Weights of a small transformer language model.
Size: 13 layers, 14 heads of 64, MLP 2304 tanh GELU, vocabulary 32000.
Training: a variant of Muon for these matrices, 7240 steps.
Each number is 200 + 30 x the weight over its row's rms, rounded and kept within 0 to 999. Layers, rows and columns count from 0. The size before them is the row's rms in percent of the matrix's.

# layer 8 MLP up, 2304x576, rms 0.0967, rows 2064-2114, columns 320-383
101,187,186,163,180,199,183,208,240,175,209,200,200,184,176,192,233,205,167,175,238,232,183,197,170,180,260,197,202,181,208,186,248,215,165,204,217,160,236,228,185,248,237,172,170,192,155,203,223,151,237,192,183,191,175,183,266,151,202,213,256,202,172,208,185
110,207,162,180,227,161,201,188,200,168,245,222,164,146,157,162,153,169,244,191,164,204,268,219,218,216,189,194,156,167,224,202,227,231,242,152,218,173,223,204,210,191,244,194,194,176,194,195,193,209,208,219,208,145,124,194,232,138,202,170,192,231,156,210,227
094,187,227,169,189,152,158,179,212,181,184,174,177,172,233,200,277,213,182,229,199,159,194,183,169,162,178,202,241,211,158,181,240,249,200,213,189,195,205,202,180,207,198,207,149,161,174,199,231,233,199,224,189,233,195,245,225,181,221,194,176,229,184,281,214
095,205,254,213,159,155,166,214,165,221,223,204,229,135,177,187,184,183,203,248,200,135,202,167,239,202,220,207,205,186,189,187,264,170,207,181,138,210,219,221,201,188,192,224,198,306,180,211,211,270,166,158,157,198,179,197,267,195,238,160,244,209,232,211,266
096,171,215,215,169,130,190,187,182,140,220,166,159,124,235,201,192,197,228,224,185,214,178,221,188,240,194,236,243,180,231,196,187,197,197,230,182,229,200,210,213,152,217,178,179,247,197,160,207,115,194,177,198,186,255,185,253,172,221,163,229,194,183,208,203
101,143,200,166,209,220,233,185,191,217,188,196,236,178,186,208,133,190,209,269,196,257,237,255,240,244,148,210,158,191,187,219,212,176,217,140,168,137,220,204,159,218,179,102,186,144,213,174,140,204,178,167,145,228,180,165,190,197,203,190,213,206,222,180,205
114,252,207,229,189,223,199,213,206,174,174,207,210,189,223,184,180,192,166,217,239,147,183,171,225,205,173,192,223,160,153,182,171,210,180,182,221,242,207,177,181,192,232,199,226,165,176,205,246,200,219,261,144,201,190,191,225,210,217,207,206,185,164,212,214
093,171,264,193,201,197,209,237,244,202,167,173,255,225,185,239,210,190,194,190,176,175,251,213,180,203,203,195,237,205,215,200,216,190,195,252,185,184,252,252,226,181,161,230,237,194,235,90,197,152,258,206,210,193,224,165,197,181,196,195,188,180,204,161,211
101,210,235,196,198,142,190,195,217,160,248,188,139,229,243,257,220,201,171,212,229,200,213,179,210,187,248,220,218,183,252,256,181,158,214,200,181,167,208,210,171,192,217,267,178,174,208,217,178,185,155,216,211,212,212,242,209,238,246,236,183,203,237,194,221
087,92,243,199,238,127,229,213,198,204,219,182,171,183,135,195,192,267,192,253,241,207,183,173,135,221,199,188,234,194,237,192,223,228,226,186,225,234,212,184,219,202,201,165,174,198,213,148,211,154,293,212,195,217,199,234,164,193,218,225,180,194,197,120,163
101,229,234,218,232,202,192,166,225,186,210,237,186,179,253,172,157,151,221,188,218,168,212,186,185,182,203,267,227,190,228,175,173,263,205,191,173,165,218,170,189,235,171,204,198,212,226,185,177,216,211,208,204,196,145,196,171,168,177,170,193,231,197,142,197
094,228,242,172,224,171,163,130,212,169,260,209,166,164,192,182,189,139,220,258,191,152,184,161,205,153,218,254,187,210,202,195,171,230,148,202,190,180,171,182,141,168,221,210,210,175,177,209,243,245,179,212,209,184,192,216,212,212,239,239,230,244,231,230,241
100,169,202,229,226,185,183,202,198,191,221,197,182,228,190,225,211,169,175,169,182,229,245,211,184,200,230,211,200,173,274,280,179,145,235,205,234,252,246,196,194,178,187,197,229,196,197,185,146,181,213,212,173,223,191,180,261,149,219,222,183,236,128,199,185
104,152,237,227,214,207,167,178,173,223,260,188,169,202,125,217,183,203,174,214,232,200,250,257,181,206,200,245,160,169,222,204,212,225,242,240,184,216,251,206,200,186,246,170,240,178,209,223,190,203,193,207,199,193,177,162,225,176,201,232,159,184,219,230,163
098,203,227,218,252,242,261,206,172,199,205,172,214,222,239,204,157,220,209,246,207,189,223,215,173,222,194,255,235,173,183,199,196,228,197,205,203,186,195,201,158,248,192,222,175,212,200,267,166,227,196,240,217,172,184,208,184,187,208,203,162,176,194,187,185
109,199,169,197,182,170,236,254,264,202,239,157,200,185,146,157,195,238,205,227,233,199,246,222,171,197,199,224,228,200,176,163,210,176,201,251,212,221,208,161,182,223,215,205,206,159,189,213,199,227,206,170,248,196,193,228,258,210,162,250,203,185,186,245,230
096,193,190,205,138,248,131,209,200,153,168,207,152,236,173,233,231,205,216,158,122,203,172,236,178,196,208,179,255,220,186,207,225,168,232,188,236,202,230,183,241,238,200,220,220,196,226,212,203,214,185,219,191,200,200,219,198,234,202,220,192,184,166,218,214
108,180,216,232,268,240,224,240,176,210,264,179,203,170,233,178,216,162,165,250,192,224,230,241,174,236,204,240,186,259,231,253,230,212,236,241,153,165,247,239,227,189,201,146,188,191,166,227,210,232,183,189,203,211,187,195,234,196,188,221,196,198,167,175,55
102,196,168,202,199,128,136,214,200,194,239,164,204,226,224,191,209,161,227,189,218,130,133,188,200,165,192,263,209,213,163,213,272,178,170,172,191,159,189,210,167,133,175,227,242,171,191,195,188,225,209,233,240,182,245,239,159,201,161,252,142,268,201,215,220
108,189,244,236,273,226,181,186,202,219,219,208,208,193,171,202,186,200,184,192,221,269,194,248,223,190,223,202,237,165,167,269,210,197,236,178,244,188,208,214,263,168,214,213,188,184,138,194,247,191,184,186,228,218,198,256,184,193,172,233,184,207,193,143,173
107,182,141,200,255,149,220,173,231,206,182,207,216,252,207,243,181,191,134,160,210,172,228,176,171,165,226,255,259,166,186,179,193,273,172,218,209,225,187,187,191,239,221,189,177,224,171,165,163,172,185,244,188,126,239,231,178,191,202,206,165,228,170,182,212
098,169,193,227,219,228,227,275,211,182,215,185,217,184,264,220,202,180,185,201,241,209,221,232,137,192,238,249,147,158,170,150,171,159,220,252,195,132,182,138,220,222,211,193,297,154,204,233,149,198,220,186,164,179,159,200,180,215,237,217,260,201,175,229,203
105,147,168,195,166,232,204,239,137,214,217,242,231,215,217,204,221,220,229,224,232,200,182,218,175,210,226,198,217,230,219,233,229,189,168,193,203,183,209,152,222,237,187,234,183,231,161,133,254,186,225,249,195,235,188,222,202,211,241,162,208,203,199,185,182
110,220,179,185,159,203,236,203,209,181,180,236,234,181,289,186,246,136,312,169,230,219,257,158,179,184,218,192,193,193,208,186,216,154,160,179,239,160,207,141,195,253,184,209,199,188,179,217,228,222,231,224,192,179,179,119,213,179,232,155,165,161,185,234,227
097,187,262,161,254,187,225,180,193,171,194,147,170,198,216,213,159,185,197,185,213,197,140,117,182,253,168,186,213,205,210,227,210,190,272,205,157,186,159,170,178,240,216,222,192,225,180,210,278,180,191,219,165,238,187,175,230,193,211,233,205,256,164,220,224
092,206,255,210,194,172,218,172,154,150,271,200,129,214,205,170,197,131,217,172,187,215,178,239,191,219,207,228,224,200,211,215,252,181,192,181,137,222,221,199,241,233,207,197,184,168,165,222,197,254,185,219,171,194,198,227,157,227,178,192,216,157,211,226,171
095,210,177,207,227,236,188,197,203,235,213,195,220,225,179,197,187,258,162,186,242,207,251,229,186,173,208,219,165,231,177,178,164,169,165,200,138,173,208,168,184,195,163,184,134,137,191,178,184,212,194,200,208,153,167,199,179,196,230,274,185,228,173,215,179
098,191,179,213,195,184,189,204,161,227,244,192,227,247,259,175,218,154,208,259,246,186,182,198,221,201,210,206,180,191,187,223,187,193,222,224,135,178,228,175,170,222,182,176,172,180,216,192,179,210,222,238,240,125,212,223,199,171,182,175,213,202,183,184,192
101,211,216,186,165,258,198,194,224,216,235,189,209,181,153,219,245,220,156,204,234,189,156,211,235,230,192,199,207,191,200,181,184,249,242,154,162,169,118,226,259,233,127,187,196,153,152,207,189,235,213,159,206,224,135,193,255,178,205,265,166,206,181,187,207
101,157,287,197,209,175,214,89,159,202,196,177,179,202,272,257,216,183,254,183,216,245,230,170,224,241,128,184,225,223,193,220,214,232,219,178,170,186,218,247,220,209,202,223,174,202,139,207,240,206,208,244,220,171,205,215,184,198,159,167,146,195,221,190,194
106,160,217,186,174,227,223,224,168,206,214,232,186,223,184,212,222,258,195,177,237,202,220,276,252,167,203,172,175,197,211,217,198,165,192,172,220,207,198,165,227,229,177,178,219,184,242,191,192,151,202,163,233,211,234,196,191,168,141,150,214,234,152,220,186
095,159,291,243,176,207,198,169,173,205,171,187,242,228,147,250,206,217,276,184,219,268,203,234,252,206,189,185,228,211,163,228,252,249,218,209,231,201,240,70,201,205,176,185,191,250,254,189,199,178,217,189,193,130,194,178,181,212,232,188,169,170,210,260,156
093,180,194,164,159,213,152,258,219,219,162,191,245,230,217,164,208,214,245,270,245,209,173,222,203,211,202,244,150,239,218,184,178,221,242,215,213,226,174,195,218,197,162,201,247,199,204,201,194,242,177,224,260,200,223,171,217,242,198,171,227,141,192,204,187
105,169,233,209,235,199,164,143,198,130,209,205,217,126,199,211,265,236,231,175,163,198,193,208,205,160,242,271,192,205,220,209,198,180,224,203,245,257,271,214,207,160,202,184,204,191,161,193,207,198,206,178,133,150,205,235,175,210,175,155,240,215,162,165,171
094,218,194,263,159,214,215,197,184,196,220,210,251,145,182,222,201,204,218,199,198,213,172,167,162,189,174,193,264,161,218,178,220,220,166,190,214,182,212,222,196,214,152,283,216,217,208,223,196,184,217,206,164,177,207,208,186,161,176,205,223,206,238,206,227
103,168,221,271,161,223,206,177,202,219,169,205,186,208,219,252,271,184,234,106,193,241,199,214,192,212,121,140,209,189,192,256,191,230,182,195,209,222,240,168,208,200,167,220,204,155,245,193,139,180,197,229,202,148,216,230,146,172,219,191,175,213,166,248,233
098,229,184,139,194,191,251,204,252,228,133,178,198,207,216,193,176,191,210,182,174,198,222,207,198,215,196,196,222,207,150,175,208,149,188,166,156,244,181,219,184,201,245,216,168,195,208,204,178,180,240,145,140,181,177,168,199,181,173,195,216,183,175,237,165
090,193,199,204,159,210,205,212,256,200,172,173,229,178,246,242,258,175,187,187,241,215,140,220,263,180,137,190,226,213,196,218,193,182,268,219,251,172,201,192,240,256,198,226,131,210,207,184,190,225,179,227,234,248,169,263,168,240,174,150,198,216,153,198,224
113,193,164,224,172,208,256,221,193,163,144,212,221,209,198,156,212,234,218,217,174,233,236,216,228,215,224,214,242,224,224,191,206,149,178,203,184,259,172,169,161,225,195,175,197,221,168,170,146,215,211,160,181,160,192,164,193,192,228,185,272,151,181,215,165
087,168,165,154,184,132,247,226,200,203,166,173,173,187,236,193,215,210,184,204,237,140,193,124,291,248,204,198,185,222,236,234,169,196,192,230,200,204,222,197,220,200,182,210,207,214,148,194,238,187,223,167,183,177,179,203,260,193,193,172,247,189,164,248,233
094,184,169,193,162,221,247,230,221,221,227,207,177,181,166,168,225,268,191,198,200,154,211,206,189,211,201,249,233,144,188,217,198,222,165,174,194,184,192,220,196,252,240,241,255,234,174,122,223,209,173,196,165,271,169,193,175,167,200,213,189,203,195,199,237
102,241,235,177,134,206,189,161,249,207,217,149,153,188,189,231,164,218,236,228,217,227,190,130,200,211,223,235,197,186,227,225,158,227,166,219,192,209,168,195,161,179,198,160,208,214,194,164,222,178,154,217,218,169,187,157,179,207,201,239,261,142,188,230,219
104,164,187,198,156,173,201,149,224,217,154,225,224,231,230,218,226,233,231,187,168,186,164,142,186,223,199,217,206,192,194,208,159,201,219,206,228,203,180,235,225,180,178,213,200,220,170,169,184,203,182,270,196,166,212,208,210,203,217,215,211,195,172,222,200
101,197,254,212,197,211,195,184,191,203,164,175,190,170,191,224,217,191,262,147,176,253,228,182,200,180,169,143,226,151,188,195,211,229,199,242,147,198,197,186,161,166,233,206,149,159,272,248,197,201,182,222,194,176,198,222,177,182,216,228,220,175,118,174,240
094,173,154,192,205,214,198,215,201,227,201,162,184,191,227,189,211,189,209,198,163,168,220,202,264,157,169,220,189,247,249,180,145,178,242,188,178,142,211,218,238,173,209,186,194,159,204,148,204,179,252,190,179,204,146,207,245,198,229,239,194,123,208,244,155
105,153,204,188,187,173,193,162,220,245,202,238,202,143,112,221,203,180,197,194,157,160,207,247,185,224,188,168,169,227,120,222,183,187,241,176,203,234,180,194,213,196,201,182,189,198,184,156,214,211,174,236,236,162,222,263,245,193,210,167,160,173,181,268,206
090,255,205,193,230,173,225,227,200,221,214,169,177,214,228,214,222,191,173,232,193,227,200,203,170,202,197,200,179,167,206,204,233,201,248,208,184,257,195,207,190,163,251,222,230,204,223,164,246,196,221,173,184,146,161,134,197,212,179,248,186,162,206,161,209
095,216,171,190,247,242,160,193,192,205,221,174,190,220,225,223,227,172,298,222,228,229,237,208,186,143,246,204,173,198,212,171,187,199,211,200,112,205,193,194,186,188,152,196,220,180,227,187,201,158,249,195,208,169,239,223,192,275,275,216,215,218,208,235,191
096,236,187,184,200,233,256,208,199,141,175,209,218,227,174,215,131,187,165,253,148,227,178,158,244,201,221,237,233,180,195,242,147,215,189,243,215,143,208,184,210,217,235,221,196,246,209,222,158,169,162,271,231,206,174,203,203,205,177,191,224,254,216,173,169
100,172,185,162,163,175,184,218,207,197,162,144,204,233,206,168,202,204,226,201,247,234,160,178,226,160,177,176,237,172,182,168,232,237,227,165,164,193,175,204,234,196,254,174,236,209,198,220,221,220,245,197,186,198,198,227,217,222,181,208,210,215,195,174,208
100,229,247,239,175,193,222,182,168,236,178,187,132,183,116,219,159,190,163,216,242,249,186,146,159,165,128,236,194,185,170,201,185,176,210,183,215,201,181,216,219,171,147,200,262,147,264,192,201,179,174,188,221,222,162,193,182,199,214,104,194,205,99,195,234